Weights of a small transformer language model.
Architecture: RMSNorm before each block, rotary positions, no biases in attention or MLP, untied embeddings.
Training: 281M tokens, 8570 steps.
Each number is 128 + 32 x the weight over its row's rms, rounded and kept within 0 to 255. Layers, rows and columns count from 0. Numbers have three digits each. The size before them is the row's rms in percent of the matrix's.

# layer 7 attention output (transposed), 192x192, rms 0.251, rows 14-31,45-63, columns 96-191
104:140117190123072154145052127127083159221151153113130168163106157084132105158137047085150178140109156131108153125106154164103090090145074081121140153124096135079126139151130139117137116119146064115139165161095119176101147107177128173175087077098104129130112101156093165123150154143129098067
093:145144137123147153103122094104174142164145134103167130112174157122182082168182144046170139095139071104090088136087071100108088093123104135111145126068089126136140160127070198170118152150059091139072133140091168116155219117137131149132114138135142084135164163065090083099110126142145093108
093:176142126148070196140091170115165068139143142095125148215184116109127096075076127090148139107167132125111075111148116179116134086113167127132157123146142122153102113107177059070123120095125121073120122184154112162159157121061051097104160081129127080134122114054093149157139145108098181108
089:133124137104178129064170110117112122115122166108157133167193058133130118162077119112138123136196137060138114162109135111130107075122125180071148063097115092159112215126101126154097149138155120111127134095131117135104188130109140100138086126057161155144068125102121084109164074129058125122
096:127119138055124098181107138146104141136122187155137179107104142118189115115116126159109140162097154165249116155150115117127098130152131133144167150111124096106153077126145105174134132168157170070096172128125102209129140150130118106114118184117062139094143149194104160142193124102128170156
104:109122126103153071114143145115155150070182081077057102183115140155165103181177087147087120143161097120086148143180143106125085115127143139094093137089102168110084151081190114096173098145139175087141098185096165081138085185120112090154080129138167155129107128125137079125106136124100085132
102:095143091117146124156109119093142105116135122126141157115183136111109114131117126140046167119149110104151117128169136140166115108125112090104158104156188139109127133081156166108130176077141159145102098148114064189127092117089184163154145104155109121197134057164171132098097071108060046178
104:076143104156121089120142112149155076117107167127155069113061135137103139099148131126096098128164117199114150154113151173134089136109170117143089134110051133191098162060077122160111172149116133074155154093145159088116096087115133078129059092138135092166090171135160119082199085132149121125
101:111089164135163131149125093144106100121131150147072107154090109134099147099060155133178098165123078148132076127201137111153162154100151155102164137139168131118182151144167190098143137132118102154126127096152186151069108166147118091072149088078118055162133134103126140144121147108130100090
100:128172157124156146136117138118084161129119118193093197146101151098183152127077124126181089100111101113122121113159075108025134163243085143087120078138100126110106140130098101153139153163115124117117131123138139098165085139129134091102125085187138168043154118095137113141113185120089109152
097:130109067121175088159115189178142126114135107109093144147127118133174136127183136145140121128115097152183143097174124125088142123185124121077182142149165199134153138154100196181159148121115132115147137185079031146136079128179116117159181181098136159138125131147129155126137157163140097123
091:096081122115119136103099125131129173240160115126147113101112086123115064143110182135118111148143098084162091170119116162130163158168074154129124146160132066128078107154129164140171114173159099144080101150144127122177090161104157145148120143155075088088099168132198148145124110107168105140
093:133112154131141094160124127142156167114107037101145108065095121159146114129179144132116144138122168094108156161119105134112094077110204129119096105116150102114143165143132070091117091062151146164117162144108149094095157128122147094197103135161091113113073091114129117133091146133131115129
101:117165132151092119179123146076090191114130146186106152103120160153183108090111150165134099133141120134196160154117101153092102091162177160148125206147102129143109052167115074107111101074145096089134073118169126129109149132124061101144168139148107148100099132098164113142137103060128123165
104:063187090125128132130123151117144149178122108146085117131161180191113111157121165112119121130102162108219147120102164135136092113106086162180161163103058161101129130130131127107139191165201143159156130114115166152138139114120206164099194150064065123114163161143142161108167096110181132134
099:132122107119141141102097092156116108095139122129168148138166116138147120080057167130094159150088186137093216156151121098161114173175127147062142086140191155157131141101112153102130101114101129164129137091121149087070107124149126167179109076113080097164140124182157098199148158115122131103
097:134143118112142116087137114080087111106143093130204118126094134174134163160162170064074128110077064156121188112123091119207173191122145174129101143121142079111084114085137081083092128168092120140152144183145134114139091108149097064080123095139128128079207170173117172147156111131134128056
094:144202121149101141067155170127109117111105117169122125099094159158072156083125147136081155133116107173114179170221145124153103077131124084121117095126095122135152128139119103155104096155149127125031137118101096108115213158138093154088113134106123173097147136108153148174140136157093110104
104:056081139143068106159153174109067156195096130143137121146132108139173119077126182111149171132171101077142170127151098158147144168174145142122146131171171082131149080120107101140104079170158168132083115047169104158076154118120144149126144106123112144140134147125143154158110162102141186151
103:162114090085159071104149137122156091068110063132110082078165118184132184141135146109148094126115110155167089165127157122177157150084180163093094119177163106169100122167113134138111127174157175153121126150170116106164129130119170090104170178162148211081141131136108091135119085136049166188
103:121129133103116116182127167172175112113122196128121179151080130082067146146119169180093117169166120110067100063142167172101135186148137152130110087161136114127116112137153091101058080067092163069189176109145113123130085163115170160105144114186079123135135103161156118100104165111132147148
097:151111114166164092122175100168110125125105120109103070124087132147148143210151110143159113119109154143152141122110145140084149183160107061105121120062181080119067146128101184207139140130088147165152101072089108084070153150131150173085088146116123113149093162140158098121165114110209097108
095:107106181125078130144080142116092124094136156145082165069100122083175115123121145184149136135114123157117159105126090158080149167144160113187057150134130196117134105147154159180109149095140125154091135100164104080156139133090128189108104147158129103099172106135135212119077126108204104101
108:090151125134150164099139122134150129126138058148085091155177158112086141155145147135133110116158100123065123101152108177121126155101125195095121133202117172139138170153125148064120106137055083128179039120128113142103136143139149147159149113156187130153105083052167107128108152163102091116
110:144185118126103142076160128129112089130049177112108142062134136098031155144131166172137134143123146083140125119141176172141165126084093172108139106143195080151138086156116143094119110139113120184142135107115060177083115082136117158070137155147086094139117110167113155146068201141099155124
093:148132130136093122125119122157143212115122147141136116190074157114122148124116095123201094129082138158093173143093136109113141205162122185059071135139136074143097205142075133122083097154150102147065132102163189130135173160182080020104089147106117139082136108070107158155109149150163159130
098:137153141115110154110139145175139150159146111129115173140183187158139142110122149143166132153109119107077098122103143125131117144150126177099163114132132140082126115169173104112143108117091122117082152126078100103108173178146147110102161147104090150050082111115108127135074150130144168092
098:132159099110104070102138182104184135133134122123114136097159174124171157210132137105106062111148133148156143167095039132113065133072152110117092077068141129157055195116102143123109164146149121103130098191111116121163139160149132168184080136163131113057100139154078139101079124117107134165
103:164076151133129096102152056148091089139155103102141107132087094141069081014108112148142116119083153197144175147105168164180172118087144127180098145120104072168107153132095176117096114119173081115129083152108128120121132154155129143147143121133156111209084113140118117106130081107105156199
097:114178099100107159125135168100113101115152078107165108137095116122086158175150064147110176117118120123100138120116204092121137132064169123130114170123086124167152117121098084123196086145121133167131068149155147160095149095131130143153132105101114150125171110112096120161175184099106117131
096:183137140110169150193159143140096085114108108121120100056140093120173162112141125148182119178188126156156150139168077120164132146061147106146167119102135118171135137140114120141073159153106131135180157097094084077100111132164134113158152138139154161140127125126157114120102158142071174161
100:145159134108146134115132101100106107112138171141152164206134189072194117166095110137124130084180106188187092149106135141159102149081103143078121140124129154123146133132124187157121151164108105128084101119090112191101111131143108156095123153063173144134195130152134116172168141115172134178
098:142084169126131167101131120154186123141198137125108156129088011117118143139125127060109146187111068111099102070100154118139114137124112105111153104116100126136140237104079227133118088180118098123117182064106179117107077092109175154146121083161129120144132181133089121147087086194099101093
100:145095139098174142148124096089131067076132142134150114084066096090098148129131123128137145145139124070097085146108067185131160130118162148088085083115167143117084122139157140143099126092065128084107125113197126176151148139142091101155084155181111186140116090165147088167091166107068141134
100:154165126168095081124123134111113142137132150114041177098124174111133212119135072088147094115152104111123134166151117118141132098107132104133130160184135117083140129184154077110108092097172122165121112150138087198125169154101159119048119129105177113091127135094101175113178151123174187123
100:106140127144115137122119088192140112115118178133125131118155123073129162065116131120170184142130151097074110151143172155135087115173170120134154164100130141150126121187124156158153107116158100123094106110160158099150117087148124178205163154102103130150103103096143082106100111184111147215
095:102117119132146098202106132106146159058142152113129077166133108133165115151099075139174129117059122054130067145100114135115133190113131160093133156111150127155184141092156138189166179110145107123187146135158196169102112153141149104214080105141134069150170111164141101093164149093146169161
# layer 7 attention value, 96x192, rms 0.0667, rows 14-31, columns 96-191
108:122147141113124162103133112109136136171088108088158125121126153124084119115185206189129125108130186162099131101108129112086153147136157085087116172194084127151160128097112091109159116096041133122142200146153142175127073090036064101123125094104089120097180152074137129117140040122172115154
099:107078158106143098106195068167074121106117175137109070134130123152141142082172120127156144153129140139137199162145143149117135080110124138151120161152119063148161131124110106140171101169138127183119139091157106154102178157163179144195146070160043149110075202142115183114115115083148143095
097:147121125096159121135136116105101102136120061082163117184116067139091159132164213120052129090158195079088090152154147130160100094177161133121048084150142155092130158113104122093108127131071168160079187134153129129151078123175160121165094076146132124077101115139153121125165144153097109116
093:145178111148146131130065095210081141162119118158140144115149195116116099139094162015139121091090171151120203118154186141182124120166120084129167160195122121168107160104136131144124171071130126071148126112120160166138095166131129143135106116133130094165115154176130101140119143121141086066
107:153104159127119111094131180148128097136172093128173076063112091159152109128081058117096169094115113142049162105119163105114163155111153113079053120100148089128120171102083124159117131102110179161125159123096141181155118080112154128145044107097166172110133114096110090130071138194107151146
107:122105084127097166142072104145113067152116126110116129087204145156089074072128142156166117137087084142187123157161107133128097115132162139189169124124098129129169153134112114096111085090141094121136132067137181135100178181154145079203152166055105128174109170122145103101092117145176127161
097:134108159133162118106092105081145101105120098114134088123131145124117107111152160052077105204168101169148103086138110162067151173121181136180154140155180159094170067181111150139081053144044106117152123160088124174135095089159103170093115145111157124168108170228090082137141165114078191150
106:114177157154145155099140159159105180107103128129138075097128130067099124137151093080107183072121095115126110135141100113114147127148126085123101112116160139144133149162131127129140098108205148110191152116127130084062183120094102164140219130111157140174141154169100132121091139126085169134
104:077116144145102096141171157153075150144137100150113120145135122121145061179174132164154151120151142106163112100079102115153040086166150105103126186103137131098091083097099127134108144141071157153132139183175148064191108116161071113186202099097134144146129084128102126129120123144097168089
108:069101118118140159119113136136152129114192099154112088142111161145160099119145152131155146154160135091145114145126133144165087104103124108062182098044170189082130151137153122120149142172078183073133173106110079157074172083134174160139112096112144109136168112152215168114115160159131149142
098:152180114100125166113126173106176123175145172163159120097158114170156110167162122187116123124130101171093088170133122130154165126130109145148061134095150087128110153106128151103094076125124167071140093136120157155178114121172071164125135150136150087116124120135179108107081119112143191126
095:102112137079147079149150076177079155086107130128108191117082144105143131142109108166164077091118127139062159169132136135188101062143165136091141140121115117131127164151144127168163107114106097142112109088120152131074176119080097146145120132117163101118143116155093138079168130148117111123
096:136103153124134177156116026093158118163178081159146059102176078142118065108131140090125163167105046145127169128133110159172135114060091143040133098083074126123146136158107092155056135139157140080142139158099132148171087176123124102104152130101136134104131166158150093119132156142114114081
101:144119188118121096152105101124152083115152178074143141207119123121143129122148148161157146047192119142139094136167147132104073182110130123084111114162100132119097132070172115130087156187118111163132133136123127132146096188130102102174104093115164168077118115112165086058150168180134122113
105:147133181132112146118152158154094146157130113137106114129090137132156157121106114178079140082091113192073195168064144139103140160112091091082090114124143112139131114171122151174133173136103069150066137119137116049113133117103127082149074108154122115104091127121098139111115126098102090094
100:086160142095165124146147141096181124112144154141169095102184132135073131104122114140144164135097115113209107093122163120126135121198148083126160112154115139118122117169137185139105133087129129122138133152110149105098062124149081155087102186077146138135161149180138133073135078130139105155
099:100080121143122136118138136172158097143121151135109126171127086113168133121098086112172087145165153122201151147156077183132116150109109118105134068175114147154099163101136147110155165095122174146148164084095090164059162159123161124111136153138088128144130133167153170132133140163129100191
093:130079133131110142178086111159133134130120104226121156179151150127100146143125143084142146115119147137173133111168122124064135105104121073139093147157159143107118128127119144090151124097141109148131119158120094115169089101124046089124107158191202198109155210099087127164137161128081067156
# layer 7 attention query, 192x192, rms 0.0811, rows 64-93,96-125, columns 96-191
082:183134147167159117187134119118115117106140163091145171152163097105074156140113129111125187114099154137162180100137176118127076124186121172107130103152130136126143075142135154095123124138105135185114058098163099141075150145164161081137112132113184148095150162111097096174102074127145122115
094:147080072109113095115135043144108118207107129093112081121178096178112110122165162081139068104110092157103103151128130147100195102123037101112070123155126132085112179119112064145132155104187087104131175139102162118146127133106108131137145125126115115123112129123112125102174136157100130068
104:121130112150143148179097109083138163131142099137176081162120129069139156173130119134123197113164161150136159169168108157157105117102117168109109190114149048105120072200156140160156108123109174156110113102116112138134142093146155129052097122164186137136122149145082111118094117112162117124
089:056155154159141144205123141115162140106120168096122118132187071132126131153072116138105131112131150082130156060144087109113130108119139141146142098155149145165130164162166107169078116144096130215080092144106104143130185090173151126147115129123150100061119145078124151117088163174126090160
091:122114197074125123093150077146085122146099141126106124107167143105137133125145166131121113137091145135098140072155112138117126101132114088140185165126133140122132153122114117162144142094163175102185193163111054149213155122081140087129177124140096130154072129117162132077146148150083212151
080:112077141125177177151123147062147124079127135060128145184157079071098147145099098106091132116105150108143195128145075041136074107111198182146158113138129129170095113101128121165133102148117183179117102095121100179166111162098172157117139133151160148142110140139108141132113157083112144158
093:083129124123205167157105120127138170145179159132108099129159092120119182084176151164165177070108062144133161133142127167106105139099127154152079080129116143105161115138132137116120135166150120121136101154096142112123116123163159182109075075168112139121088125172153053099144169111058150126
108:120176122133184156138083143144151145108122131147124150138153097134114175099133105107111107118146127142152083144102174139140106110127124110136038134157164133151142085131097150113175148114095135092134190106068163049170173137130110138148146130109146078135170119170087117068101151051103105170
104:099177182053198138162117106102106107132119176135097132113161168193085170103151109138140123162160139168076127184144139081131143076194141091095149145133123094141062125162126104080079086077153124151111160156128132123131110156101152142125110125129163096115101142149153126134187169095112137130
110:195129072150137093105098143150152116078131114073082095113164152130136119209088180188159113126089117135164131176122157096128114143169152163149089083160141104094160106105096120133132121163174139095091137173105136166162184119129122144151091029109119113152150125107148074120196111108161114166
106:124158112140118093102158107113093124158116155092146138157174170065090118171112097125138185160148169161160131108141126137175150177115096150154131178090175151091127067138094120123096165128090111208087118122177188181137133133156105094105177136120111099087118117162151196150141162074157071104
109:184079148122200124184127100137091140180133141173151125051157122167136111140115083174098038156097151175094199152107112108166147105163079100116145138172109152110165108106108138087142121111118133143176130149120109057109103175108103044166064161146141107157111124116106122113161125137090118082
102:112141161135169198079157114099138183105146150177118216074103120140097082099138115110185069142106099137174083140143104086128084102162120098130091118121117164110143110150113129093193137152165180149153212173157135130154120091136126154128090134150160174097140142128117164146135131029104163120
098:159230138175139082189098124129097201113171191060130098147105116098161124149146158145154100097145083139223134188158075104106162074138129161075096129113095128091136119096135169119115127125164190148155104104100047167131119106142128119134150183175122100070160151118144111133141135097109109094
093:089102090164145140142172092157148115085212160116134125131128106127137157153118087120085134100163121089133140119106159084146113165130132146120055075102175085133111097168165154131188179185101106121071104130182156063111160196140144137170149081154097088171152198115185112125114138132088141125
110:150113076162120152174061123136074072039140107120102180120058158126055112101104101116144114121109123082094137118128117138111108139115105157112118075143075126168148126130063116128135077091081145165108105135147110111145143127157068092190128148127122132144117093165145102156113186141145149032
100:085116137097159112164104133081142167083173133145165139124094175075084144170116115197056115165174158124078194196124011110125100140122155175093168110066119069123159072123161154138111075148145146152152122171150121115091170129151132151132136147177185191085167112138148145095118110112114090107
098:099162086172114149107134164123099135105144176075179151140170126091129145109069095078122199124160122129166101131101195143125110093217172125120094140135093118170081130085151081086074111174081150195148072111164117134098125138117135072114133155145150144144090112113145157153113098096138101086
097:131053135085121159097101122142098121099119115135120118103138117112152165122134154118122072107151156120104110111094150127122125114081031073093033136066136088097131123140099168152107096134168152066162177139166116110086153130105108159104174083141131087140137121112112082026137148146169114113
103:171119140126069156178119115082220133103117066090135134139118162130100155157144065126126148133134115109170073128124115134146142173150113130108111131170156119141063094151166151118118114143150123090173085141167110129119085102152135085123159082059163192198162104091151124091167107112164133123
103:147139109155068142181086120067153082133132116122160126124136150125080157187089170108129164140122156105145132130120122117105120160132140195129163112085162131162135155107120159135094064197128185177155098151161135166138139109163139075057102180107168133126187069098118137147133155166122108110
119:115156113129144136071191094142137125176151069169072059115130118156162110064179173144135078146090124123149127094118164167107160106152083083133082083145153127119159128189068142176209120108118081111084198122115130099177150145137091145104133119102079148107155154121088089176134159110092156127
098:063141097135091103150130139117130070143113137161182176154146118118175168147094112126084134154145143148158130103103056117184139075105055077153097125095170173167162090166135157120134145117107103171130111102174107125130163088113140089091169141094180135145065091142143145151111120119147072078
104:159142122090114136075136148098104102068122110145100108083129123128137099133115131163135137078119155189122145097088167107127125116148137146095134152097090147047126107147172121145130110172144148150101073154097091099208133141070150115119100121111113114166030165126131139110158136167084143125
104:116190128114084141124041132086129097137077127150088149099188067170136096062078115102085081070150110073148128056110142135110157111197149147121141173102096155114143165143117158125088117067087148118138109138177114124095132149097081116135122131175099190137112132143169137087131150133082125115
100:169102142082206098046152118130183136167147081135155171103107125164173070146178075144139144082137057130139130132102111118086158163071107107132144098137148151145129143122154136136098161128130085123099125142120079107093127141162118158156140148145112143153126188162134117171115139101105134181
105:162118146133104123053161109174062153096145177164146166134164168162110102127108099145163180161131123106113101159055109080098167143096149094158162096173111120140137145119154129096095081191125161097151130161139154054094130141150123153139136141127142084153126114124111095112104174119092133128
112:155140125177103163147128108110149171165102112095085105158094117132131141129076159141116099142153130126168139112077146117086123180098152082069137159152078122113131131099087096119113154084179134128125116179129152174129069092106093131120203164111118125120155168105099107173139113090121159102
098:117085133088182140171092084057150097114133080147136147183187183151142204182151094133145084189091144111172118178088183155187102072122110131140078177113139105116149171141129142135152128126085073073108179100097117112116181192103141122133135157099067146159116140106183077127130123077161117100
102:134170174145135142159166181136152192103120135185108188129123162085167169092123117133099166119163111146092102087187105126125131106056142124134124084130100187083169135135133086091222173108139163160125073111130106107168132066096114107161112205170123161075148105094141149172136141087178130139
070:160150157137144121140186151122065094093145109107141162125101098135119106130146165065167130154124100093120125158126180171136125162152148170155076106096120186159109129100176133048130188143148137155125162154164083105174072145166143089138115107079201176099074080144112168141074111134140137131
081:173120065178116127055146145215107114146090142150116096150157131145149070085129172134120073103105060147135122108103173128139145133119081144128142135137129071149099207096155130142101128139116109122145133140150147128149163165067086049110121084135105091136134156133079114076130196119141131180
086:114085113168162130155102114141129153120154080148114152102112138159089124138125139108121127149139098118100100137187088132168096110169144116092163088109146122034103068126144108132128107155059141141138090142105069145129083136199159116138131163111155104161083129085130134120079091177114135121
101:132141114145125130174090084140175120136179175135107154067142130118141084159116061097108160098123184119128101134144124052089113080168138133129152124127102181141110133159180031071193159189093104198103154131118092123117064108108085093108172130121115117138132147069169210155146161118128166167
093:092094093093186141147132132178161125158126201124119127142144072110095134087119066163144125139133130159076047132114132134102125144091096096082117098136120159114062089168166145116191156138108131090179148175136132102098121097082165141106100135146122092170141139123109107089104161062190145156
089:097079178110097077197103149138131154167161156108117124092121049125067180164105100163090123108130135111146085116141060137109083125131149113115124130072151175139122128155150102071232121193136182125174120132180109098082089164103199110102087166178104144117118140114131172150122140110136160095
113:113099105135137109083102154110147194145134088204160142124092158105209144169132123185138115145095150125127107107114080161015176125148191147146165127122090094058133121166145085142122108066197186089103103076068165113127155116107114132129145125163160144067167106161140089152109110155155118154
098:161072172215130131168116076091083177155105184091136098180163115108086156098108169146104106106092131180101137082143135108117115130188132121061124114081159116155133098178129106134122103153101139132093151134151165126077134091121136123063189110160111184138096144147106095188149119141107186133
096:135122179100128152120109113107150180091142153166059148155114067112147085152115089065161054122155116143048151089113113113103164177194101143108155210122152096160115112070159127118161162065114163102187113121139101062132115159153124096110196098118128155140135086115153178156159101143126148118
090:142162089111082173132137212161174094182131152139107155149174114144112136051154068135168117168082100176166063095117145093059157120174092154203127154128091099131125141179097140150186059168110133121161140118171115114142187141125070112175128142149059097073105147168142155119120150092153158129
097:088081100144191091087114151113084137105093109125165136101137132134105158144166082107182138138189097146143155198091140150115117191191089113097093193178070155161139118094124067139135146134136098142184129119163110111077076124084110122126137115149069161135146101147073147102215155103182116157
104:085130123112086108128136102110132120097105101136137109159107155155082143084172144212092136127120134126160131099137110174007102130079108148100096155128137167160137142166086132098110086130178082109148127153145166142121083134086109089137188141147163189134116144159187151110183154060152131139
105:110097160126094106112187134142130098141158136091161078099129103097132154103114139138145136078133158111135147217152106145140136121045114119201158114106135147171138137055126122110106157082110110072099167195151099144118123153165141153170106138134133167131124124139125158150103071130140093121
112:211136130132082095178125093146093059154084166131083128128127148161143113156127160163133082112131153193120138074176123141155120120130127144126215153174115148153152105148141125123141083129141132091140143125094166157129146120141142143128166093199136188094118112140124129078142141173161156164
109:126147083110129104065164108162138078151122160129138087143167158113067169221077085143146138148163175082178100211101197170131047138142097140114157081114165095168136150093143158166110155100123100120162156159121120102183140159132138104077151122096158101133130160148163174143118124141175129116
095:140108117167133136125130163176174086144069143110111100123095128108184154106119045143191153161104074134091121136129132081081148139136137115158114223188112102081163081097188112178024162151130124114107132147175108116098105135110079150173085127164110186106094121157126085119148053124077138101
112:067102159133152142164117077105134153112108091171137150077064107168082161164166109146145142115118117080158194200178077120176096139127173148141151096076100132132183094130145131142115156113093156147148157146085098131098131127214140179098142132075136163136161080102129149133062104140118131106
086:080156127168145125091082119134105126137091137115174134045108105119144066121103127133152117141128160105130108188114167165184125145131116131188152117163112200147102133108133120124095152141115126164108143156168133121108135114148204121140090093106083096154119097085073176127063166148102137082
096:211114131117131111129168123127120144098113070150081158122158156141128096095170151145139129050093105146145105084103090121109161072135131132185113153113143067048120127169157173175099087108112132160080144153076145106090106142178122086075093151109117152193164150132143107111120121104157116194
098:111130127087160159144146089123126128133141080123138140124122131109107096141110124135194164164107117172158129112088132118055123110091137159093089109139163172168103103098151173209132079159101207154070093102152102145127137137150128138137125091114202139167117095131189084097141122156133137176
098:104116183139139142096098074100090109108131149114156188133149116142077147138110180111122157144148100147147152180137043065147123107082138135110157111090155128144092116049148162154089162129080155139140119137097119145137069140145122074181143143070178098127117157144095100069103104112098135103
114:139160108123190213108147098145140119120140162138123173170135129131126109076177138139140115177128106168092104145114177114124153127089143121092087130120166110114089128142121167138129097104095104111108189156084165171130146149072080148179134108099112103100167195151126105151141198086122107166
098:139140119121083073189134152130062158127105125099179076110153197160085157096139133126101176086095136096115130083120183199122140165159124112086125178062127089112184103123129113103100145148072107222113106151123048109123162089129127134143105187131109128095205138083112128136144130129149120137
097:174188098159096105140115116168125127124102123123091125142177175112114079137194166095140107093117152187113101129130097141163122178207080154098124152199086166075090144105149099153175134117114149146162160086131109116130062163122175137084096196067113130111112157146123153116160166192103150126
105:137087158089121079114160159097089146125132193130175078097113118181123159165135082094131105188120123106126141102119146083094160113157116121127097119135121140170122187132100066124147046125170093079141142168172086165100128161115124117174090150168144106147169144168068117185184130153126168145
104:243098122113110107088126180136128072132051116136119144125174141099073108088126140148079105156142154199136149174149130113129124172132128095112131188116096179096147132109152149140097112089134141144155123179073154098168079116128036088118192115101115153131163157102106145154118190096150151127
101:079168128127139113141106105131201189111173142124145139165124168146127137093157149126131145171113093115129172133094102135118082132104139173135140114087144108115134139158149106169198195112106094144134144084049168151206158114079086169120086113154054059055151094127133139138111107110157117205
105:134059132058144102185137121165170177156144159087116149113085122101058097095087123164132141081161117124115093105123119096161118143145120060163096100083131098140196175133118140106105120157147150152143142121154159110184128170039085100057121120181139136152139090168118177124176159167088145109
106:155108084154142121089167185170188147133107077127117108079107088076164102109141170160075143092117086099152104195105170139081065152106178110112104168169137197120122160106169118125167114122148108131110083097109109144137118137106166083139108156189119113159148176146053170140107101209151119139
105:105166129186141091133105094105148096087115111132144091170140120112147134129179145103163145094131169104184104171101096119086083037126121138165115084105067156105080170081149122127130140167096139127150165151129097105121000107171125146114175107160135131186136163102200153077084149147085106163
# layer 7 attention key, 96x192, rms 0.0873, rows 32-61, columns 96-191
088:089101110168090141090104171193155134140142129105122090166119143138117082118141184107186097113095103188121087106082160154104143116106104090128130161202131125123031185115065159155074125107155084115101083105066149191135154121112167092077161093142066121116092123177109085107151136130172126168
099:153166086091195089117129105131106156082145106134113121162095130195128129105152107124158098159141122167112109135173200160152157121161135143165128120133106096128177146153093182147166063111106135111116171171165120150159129147140123161108112091165127129082198145121181106166166133115118109164
108:146067149113105127150120137147150139094085124100159121124139137107154157182105141096179167074119120091138144125143085130114158133134143160106131150152158137161051141117150143087127150111112125169160052072169179150107099154149107122082074179108125094156087063151124169122128095163168147131
114:179136130126091076134098070107071132115069151163164144143103157068148147154113146116112156146124133068137165107120106080132154105142128121159154167114134156143094114135183151107134126162112126117145101086200111171110115078123160076144077102111122148134098083124094139098097096156173119118
127:142120122114087125179103167143114113147058168110143133165135100074165176173105074121117143133154118110142172203067078077101118097147100122138142200093173146152130089119186125150142138175115130144130085111184154106174131088151137094123110177105129098129121110122109147070113145164153138143
204:098165109134162128082158104148135176165189117148087115164156096191145117071160132154137090156113129180104112118095207162138139121108152124160107093145159115113168152106081143135136093095154078118099203159096143147154177168106100146137133085142078156113143175129139096169173168079098103150
098:183155133158134179135142093071155108083139062120124127117110081141138123167084168116082098051127205132150125090172074084124138091133196117130127155106105118172108158128164121106186137131090131147109148153126123123136092098055152115119123130166105200126132130128177096106147118114132163142
100:117188202065128156144121129127108121180121143153113172144181170135104106128111086070130163130178181134123173144120035133153124168132144177127119111084060123154157109174176146151116103103153113153129067073108147131138152065146178135074112114051119101105172065136171219116112105160150072082
093:132090141123098032162185155121170118105084145165160154146146100114185138138123130132185164172085153161200095099123132123148142112147117055164139150117072160142107136125113099130096119112174143100077123082102121091138148149082139137039169099098085074131135080164109122191118139104115115093
097:174121114094114086088125169113106116169116156166132121107154150103126137118077164101076085108168097103154113121118132124160100111082149108091151173106076058154105104143161110148100119148132109144076148083143095132163094049136107096137024142093107187104080102095081117126073071156153134108
099:163141148114155134184160090156138119134104090149081106155103170174175104042080146116109082123066098120165124169114212181140196111120149128120165156178118114141170133066117148161160146117140121081161082145097132077120167161137146140119134106148082100129158134156112116166130103157087147145
103:099174108175169108073107107104103124157096169124107110151111072134130159124141067105142122086106152098142147132154101125093054118138076123132163099087133198126119123182114106120184159106105081153150160095075101124096082117107149089147162073085057154134127123101111153122140096148149144110
093:123109166116099113159149128142079156151131188133193050128130096169119105117108096110095106176076146106107099114072173149077139162143125158153098087122158142094077117144125188121100130080106182138160091113179085098157148111091109116142123128091105103145128139099109106093149164168107135125
102:084160136099125153062134124105144119116166106189189132192051169186105168125171139144140105163155090179084111087155155169138108150112093105114110127086168123128124113144124114152133121117155109103085133078182156084136126113122141101065140125148075143146143125158117127080174173136110182100
098:065146123158153101118113125135175185154071077115119090163112154138116078093189134094159140102108144091143123126163131141088156153129186131155225167143152142107159105131138158071076111150111150109169106113120164183085118109143107131123113134089157146148138141116117156128098107142164163093
095:170156149090120130145150070174172142149132150157104102107128154047135138151165145099119122117144184158167166182152138102081149139155089118129098068151116143173120142127226133112118082079100096098093125101158060100102138158096107154121171124147085121128165160111108084114103115126106176123
084:153092164176098133191130169102072099117095145121128093133059159078136155136096175100109148115143200083168126105120031114115136157124141126130126144156132166129077151140174121153096163096149171099137103095153122085089064092148119102115107164120185143121118131103084133104081128180179146116
094:111122124090100099174116147196127117138112093109137185151156124108088183161127147088126157073124081111111115145151139114099205115133064176085095192143164096116097098091141151112102179130121146130140138137182108140154128135144138118097123152109169132125083092148107152084115119144104109165
107:114164119093140176106134176176211187127193141105092130160073126139091103113152111139119153181128157157066131135126168162122132112113171160159111075151113100138165174183095141097116089149138100102117160157059119192152101120095139121170136112169092134146094162098108116140175168104103165146
091:108128152165167070139125165173088108112101130104097108119132152057112062115178138096110167127154125132119134094150068081143085167139112083184093111085084161170119121127104120105168137179132092120127144097080134125082088116138120130097141201168076179167120143208142173118109109106152141115
102:171120106153154139129114161182087196123158108158136130127108107076141204159133131156118104057127105116121104118145101073119124170164139082086136102127108137130122078155157110141078180104177102077136101147149135136170127112152154119177084139061173117188100102149144154097095100165124124130
086:169138167153181109108118140172177166073198122110104113127130138143091150097171170184174169133135093157122106109114220117111154147109200116159106059096164112136195176118086092110112129111182088069116162152102154160136121197103137177189111139145088124180119164143163153153136143112076092148
091:183199142150132154136111150212089091162146127178140157151157148111142157206153180089072169166127159191118130156144102135161121083120156153170120121154112141147128137171101099118085161161142142131166072169108108108098157124106125142131143084203185097090149141039179133136160139144136115118
096:110132135079162125086105085126166088152137136096139137165130087168083177102164169171147118115061059150128088135208160066130164150109102187154102140136139154147166176140123111081133060094115091087169115149093196163163116086136071097123117137127112178111169122108084141130132099103179178140
098:134137147079118150126134064113098130140132152163130149190190120207179141183109155105070138156113190191132135100136174122139106154067092077155099122137129187110073147088128114072138135141121101125087137125139120072116100108127162106137103139119175152146128117143126177086083122144109129155
095:109156078115109151131131147163093135185142141124097119070124144109139160142151050138123119151101098105049173089185120098117126114079145136088157148163107128133118122105170119089162168167071103098126070072151093159165080095100140063078139142104148152080108085125187118065148136122069152087
099:074136115122119106124154103108106109163159102177113087171164118104159138125107121102101061135106102109130070169167069102111074088165120113113120123075134174167153095072171072132109157103139191130081134161143169074077118085134079168180157106111092153125086129144064119176128114092104190116
111:064058159108101104101161082159124135149127176159157145136149167098151157126038126139096159077122173142131117114101084121159113159125112160104170118182128147161115126146127107136114104184092143139168127138155167082126153151151138155089140173128128114126129087155092128105133095132140186119
110:146139144121115071192119106089085146120099135099120123177058121060149171175121088168110134139145131088116157114185070098150113117186153136125148169159108123117127089119177116140134129096157112178137060110126083142081151142166161117140102161162177097126097165096095147123140115162194167065
097:129037172113124128093130162127149162190165105036111121158130129132112113117165073193094106131139131102119093109095135220118107154120217092174128144140098120098110141155134157141128103157153048079126160131169215103110095180162142131096119101106110121153140137148113146128168106098114163149